Weights of a small GPT-style language model, trained from scratch on English Wikipedia: 1.35M parameters.
Each number is 128 + 24 x the weight over the matrix's rms, rounded and kept within 0 to 255. Layers, rows and columns count from 0.

# layer 8 MLP down (transposed), 384x96, rms 0.336, rows 305-351, columns 32-63
[[127 175 160 133 113 108 148 135 114 138 121  96 177 117 153 128 126 129 125  94 142 134 129 132 171  98 141 123 141 110 155 119]
 [141 120 128 129 112 117 128 135 130 150 119 109 145 116  77 141 159 112 107 140 125 107 135 116 129 134 118 163 154 114 191 151]
 [141 136 151 170  58 155 113 104 105  96 133 114 136 119 171  88 141 147  84 112 118 120 166 156 152 127 128 131 104 136  84  98]
 [126 126 138 141 155 106 129 131 114 106 140 112 175 150 106 133 148 151 136 104 140 125 127 104 103 148 133 122  91  66 105 115]
 [ 91 109 141 119 123 160  97 128  86 167 175 120 132 130 154 146 112 124 124 168 165 118 110  95 123 128 110 147 124 142 157 131]
 [ 86 117 143 123 155 108 111 146 115 121 119 102 135 109  97 118 117  95 138  58 163 137 124 113 140 124 127 102 170 133 138 135]
 [128 114 124  70  97 109 111  98 155 162 115 138 157 113  95 108 167 137 147 170 128  90 142 107 100 122 145 123 164 131 106 148]
 [133 139  69 146 106 108 109 129 152 161 118 173 141 139 136 120 160 112 104 140 138 122 141 139 166 123 145 116 116 162  98 114]
 [144 154 148 161 142 146 104  93  95 115  92 101 110 109 130 141 109 168  91 121 151  87 155 130 139  90 118 104 130  67 139 114]
 [137  76 100 133 159 149 135 111 147 136 149  94 105 110 119 136 124  97 124  67 101 128 122 135 120 132 152 160 120  78 142 117]
 [158 170 113 156 110 126 119 120  70 111  96 129 102 130 124 149 174 116 120  78 123 103 143 125 118 138 146 117 127 157  85 124]
 [111 122 160 140 102 165 107 123 128 122 104 163 139 132 126 141 143 114 145 134 168 100 115 125 121 156 123 160  97 116 117 146]
 [120 161  87 110  77 113 117 139 172 127 125 135 136 146 131 112  98 154 127 173 137  87 120 115 128 139 175 117 123 116 117 118]
 [116 116 111 136 157 122 134 122 130 114  91 128 146 122 131 106 145 165 105  76 178 163 124 154 132 156 113 108 179 142 134 151]
 [118  89 126 104 100 181 122 135  77 112 149  94 141 122 102 176 102  82 138 106 126 171 180 119 151 164 133 150 137 174 106 165]
 [123 169 118 136 142 128 175 113 123 150 149 132 166 149 155  93 136 131 120 118 136 129 164 138 114 129 162 122 102 159 140 136]
 [108 125 126 110 163 146 156 147 171 101 141 124 139 151  92 129 112 130 126 188 125 137 161 124 131 152 114 115 136 123 105 159]
 [109 124 168 149  86 103 144 107 101 142 144  90 146 121 172 135 150 142 108 103 170 167 120 112 147 178 152 134 133 146 138 144]
 [ 90 102 154 144 146 154 157  99 127  74 106 101 136 129 147  98 139 143 110 101 154 144 141  98 129 129 112 148 157  94 155 114]
 [109 101 103 139 122 111 137 161 114 182 137  96 142 134 135 141 159 141 167  84 146 165  82 136 134  99  87 124 167 147 140 124]
 [130 135 126 109 132 100 104 164 161 136 148 124 119 160 140 106 107 112 110 149 137 151 128 118 120  88 142 136 141 100 139 143]
 [122 111 115  60 128 161 130 150 146 101 159 142 124 153 129 152 136 148  89 100 157 101 148 116 137 145 197 132 148 125 147 133]
 [121 134  93 126  85 127 113 121 106 155 127 107 153 131 104 146 147  94 109 106 118 132 134 154 137 107 130 124 174 135 143 125]
 [168 133 148 142 127 143 123 143 125 118 113 100 132 110 133 101 149  94 103 172 110 168 170 143 161 125  83 116 116 131 118 108]
 [133 140 131 110  98 123  86 157 117 142 106 143 111 131 140  97 128 134 101 116 110 119  97 126 145 136  86 113 153 129  99 143]
 [139 160 176 120 131 117 131 147 148 142 168 147  79 102 137 138 163 137 123 130 159  97  82 154 156  91 123 118 191  96 151 134]
 [137 170 115  84 123  89 137 122 139 172 135 122  98 138 146 166 128 151 117  98 118 102 102  83 111 117 114 126 127 144 159 145]
 [ 84 126 137  99 148 145 117 154  84 153 115 126 149 114 171 122 192 134 100 120 131 123 120 125 128 110 124  90 131 139 133 113]
 [131 125 165 110 129 113 170 152 135  97 124  87 129 152 172 138 110 137 157  69 146 115 127 164  86 124 109 118 121 155 115 118]
 [147 142 120 146 118 142 167 108 138 111  84  99 103 174 165 124 121 106 114 142 137 115 112 157 119 154 159 131 140 173 146 105]
 [160 153 109 190 102 164 123 121 143 110  98 143  83  62 168 154 109 130 146 117 135 129  83 120 142 152  94 105  96 155 131 132]
 [144 121 166 131 168 130 112  84 113 141  93 201 142 181 120 165 189 112 148 103 133 139 144 120  96 162 177  88  96 115 103  73]
 [133 140 143  90 126 106 148  68 126 122 141 120 146 125 148 135 159 135 153 149 109  92 114 133 136  84 138 146  91 121 102 148]
 [116 174 166 104 135 158 152 181 121 104 138 120 108 140  83 116  79 148 164 154 168 132 164 119  98 146 146 128 123 148 103  89]
 [118 102 126 144 148 162 199 168 145 127 124  93 110 139 114 154 126 119 159 156 135 127 125 152  96 116 115  73 121 177 108 112]
 [109 110 113 154 151  91  70 142 117 125 161 134 161 140 122 126 108 146 110 122 132 113 138 160 139 161 123 155 141  96  98 118]
 [ 97 118 120 162  96 182 140 185 157 129 118 137 184 144 119 122 163 130 114 128 159 145 102 145 144 116 145 121  70 143 128 185]
 [122 161 145 143 105 165 103 136 141 166 160 148 113 123 103 167 101 137  81 120 113 128 128 155 108 120 127  80  95 160 118 138]
 [122 124 140 123 169 148 132 140 151  96 167 126 119 128 134 134 123 145 129 133  90 135 118 157 108 100 125 103 142 138 143 107]
 [119 137 111 122 147 134  76 147  99 135 116 129 113 130  95 110 140 131 164 164 108 100 120 133 131 104 127 138  60 163 139  87]
 [140 110 115 123 134 124 120 138 159  65 115 139 117 121 122 131 122 121 110 131 123 138 140 147 123 152 132 119 150 102 121 100]
 [105  74 125 109 178 159 109 124 116  98 135 144 187 144  99 125 127 159 124 174 132 167 143 174 180 124 133  90 135 118 125 138]
 [103 131 161 115 129 113 115  94 107 108 124 126 144 162 153 131 110 118  97 131 127 104 107 123 143 164 113 128 135 148 114 108]
 [105 143 106 103 106 108 136 138 184  90 126 199 109 107 167 118 124 107 106 130 164 137 107  95 130 100 154 142 102 128 154 117]
 [130 124 107 117 115  85  66 172 144 124 130 129 141 102 132 130 152 124 174 134 124 109 131 120 100 162 153 108 141 126  93 140]
 [139 161 145 103  91 123 126 168 142 161 126 148 137 187 129 132 112 148 114 126 150 123  84 130 145 134 152 142 123 112 126 151]
 [139 130 114 139 163 159 147 139 155 144 138 169 111 108 156  92  88 122 159 134  72 136  97 130 129 160 111  85 114 146 147 132]]
# layer 8 MLP up, 384x96, rms 0.317, rows 306-351, columns 32-63
[[124 102 142 129 153 146 146 147 140 124 151 117 132 165  80 142 130 112 150 122 138 108 151 117 153 114 149 161 158 153 140 135]
 [168 106 105 123 132 156  90 142 122 106 146 106 126 120 161 118 157  92 123 123 200  72 150 118 142 160  75 145 189 143  99 132]
 [126 139 107 128 127 133 148 118 144 137 144 101 142 111  97 121 144 158 109 101 109 116  93 121 106 151 138 140 136 120 163 120]
 [123 130 118 144 197 146 117 138 125 125 122 108 133 133 126 152  94  71 152 104 146  93 146 125 148 105  75 124 122 175 129 164]
 [106 147 166 118 117 131 113 152 151  97 110 158 102 148 142 181  74  99 142 117 107 148 118 147 135 130 132  79 136 160 210 122]
 [138 122 113 128 158 141 111  99 110 146 151 120 117 163 178 150 108 107 119  65 132 143 106 141 139 152 109 101 124 147 117 128]
 [132 130 122  92 143 138 169 101  97  83 135 129 123 110 127 161 133 129 185 117 138 160 132 130  89 125 116 126 111 127 127 157]
 [111 177 129 125 192 175  88  94 116 108 157  82 126 135 146 115  71 143  82 144 125 106 191 143 150 101 125 130 124 123 177 161]
 [156 148 123 130 148 121 112 142  70 158 121 153 133 140 151 132 100 150 110 115 128 122 152 134 115 123 125 155 106 118 134 142]
 [191 134 141  86 131 139  79 129 134 115  80 116  90 103  98 132  96  99 101 155  67 166 179 147 169 109 131 149 139 136 174 115]
 [154 138 114 134  98 149 120  85 149 124 113 129  92  87 143 131 174 113 183 132 118 135 107 135 156 125 119  91 141 156 152 157]
 [140 156 183 123 151 153 123 105 147 136 110 126 135 103 160 144 115  88 141 106  69 102 119 138 146 162 119 138 173 183 152 117]
 [116 121 108 135 150 136  92 161 166 131 140 147 133 143 122 144 144 146 176 165 131 116 117 113 157 129 133 117  81 149 127 143]
 [168 150 148 134  82 174 118 125 144 129 129 108 125 119 154  93 163 165 128  61 144 160 131  82 132  95 174 159 150 150 116 113]
 [147 138 110 158 131 102 102 144 124 104 142 135  76 185 120 128 161 114 128 143  82  87 132 157 156 129 102 119 114  85 126 119]
 [ 98 173 147 136 134 123 168 134 167 135 125 131  82 103 119  91 119 128 112  98  87 149 149 116 133 168 112 138 110 144 153 156]
 [180  94 124  95 122 146 100 139  97 129 154 118 141 122 152 109 139 148 134 151 152 161 156 142 150 201 148 132 115 139 122 106]
 [133 141 151 134 114 110 137 107 133 129 102  87 158 148 161 139 124 146 145 168 124 105 141 127 162 136 131 181 139 152 131  90]
 [179 109 153  98 151 157 128 121 121 140 103  84 172 127 141 113 157 154 110 118 109 138 129 149 119 112 137 169 142 142 119 131]
 [133 137 154  81 156 112 114 136 154 117  88 131 126 129 142 102 164  99 112 111 100 140 106 164 104  94 125 175 124 140 119 127]
 [134 119 162 157 158  99 129 117 119 142 101 125 122  94 135 164 176  92 186 118 152 135 139  84 149 119 113 109 144 164 143  97]
 [113 126 145 149 177 129 160 106 110 116 138 170 127 111 123 129  86 136 144 124 165 123 126 122  91 112 101 112  93 167 143 131]
 [126 171 130 138 126 133 115 112 159 120 136 105 161 131 148 134 133 123 154 125 113 142 106 150 134 140  67 125 131 211 154 118]
 [143 101 146 108 125 104 130 117 133 108 132 105 107 116 124 116 147 100 142 103 123 137 150 142  86 131 145 112 145 112 156 109]
 [131 108 170 109 146 117 129 135 129 126  77 197 104 118 150 125 143 149  80 148 100 110 137 138 153 132 101 119 125 125 149  92]
 [131 132 121 145 151 195 155 106 133 140 140 119  93 139 128  99 119 171 137 143 122 126 129 101 127 116 136 114  92 125 108 177]
 [114 124 154 168 129 137 102 140 158 125 136 172 127 178 110 138 127  95 116 147 129 183 128 134 127 125 132 142 109 125 115 159]
 [138 126 154 163 140 170  96 113 124 137 134 155 166 131  81 166 176 106 115 123 122 144 116  91 147 120 113 111 139 132 119 153]
 [150 124 122 135 133 140  86 147 157 139 136 148 124  97 175 124 116 146 115 152 131 161  90 168 114 192 108 161 134 159 177 103]
 [110 178 168 105 167 113 145 107 144 139 157 114  84 157 118 126 125 128 130  98 162 124 157  77 120 167 109  95 151  91 153 132]
 [106 144 139 129 100 191 119 163 168 136 161 155 153 116  73 114 181 150 146 159 150 127 149 114 140 142 126 157 125 125  93 120]
 [132 101 112  95 105 178  99 120  71 158 120 114 112 137 106 136 136 122 145 105  65  91 122 142 119 135 116 122  82 148 111  94]
 [123 112 116 176 124 150 145 146 143 138 140 125 126 108 129 139 167 158 118 126 156 162 112 115 101 109 106 121 158  88 161 149]
 [120 122 105 158 118 121 158 136 178 134 132 122 119  75 175 130 152 153 134 156 105 120 163 123 133 108 126 133 103 126  87 123]
 [120 179 160 103 136 135  99 139 150 123 157 138 119 146 140 109 163 157  99  69 135 152  82 159 114  93 164 133 137  88 142 115]
 [108 123 101 159 157 135 152 171 127 156  89 102 148 107 130 155  93 138  68 157 148 129 166 114 112 100 103 130 110  99 138 130]
 [122 170 132 112 161 140 137 125 104 126 138 105 126 113 138 155 175 132 156 109 158 130 160 119  88 134 134 136 160 137 113 148]
 [112 126 145 121  86 125  98  96  99 164 155 146 103 110 134 149 135 155 137 124 137 141 143 169  81  94 107 157 105 145 126 142]
 [146 103  99 143  86 188 130 127 157 123 135 120  99 142 133 139 151 142 112  76 128 101 106 111 148 147  90 121 136 161 132 149]
 [141 137 123  93 113 137 125 107 135 153 140 150 111  87 160 132 124  85 103 109 142 139 137 138 139 111 136 122 114 148 164 143]
 [149 105  77 127 145 133 120 104 125  85 117 161  97 131 162 122 115 132 111 139 112  72 139 146  97 132 126 142 147 115 180 164]
 [125 105  66 143 152  88 118  95 137 160 132 132 132 130 104 138 155 146 147 130 100 139 132 139 122 127 115 105 117 131 114 160]
 [104 110 158 164 133 112 120 161 101 140 103  76 141 108 172 123 102 137 128 140 112  98 131 140 135 151 170 103 147 118 122 113]
 [159 156 104 157 171 157 123 149 161 139 108 103 148  94 108 133 117 116  70 163 105 119 154 163 103 138 169  73 123 156 141 140]
 [127 142 109 126 138 132 145 151 140 145 137 164 119  87 132 126 147 129 155  83 158 161 156 116 127 131 142 100 113 132 157 106]
 [200 127 153 112 137 148 115 145 146  99 131  98 123 138 117 110 154 124 141 123 101 150 157 129 127 126 124 161 122  52 135 131]]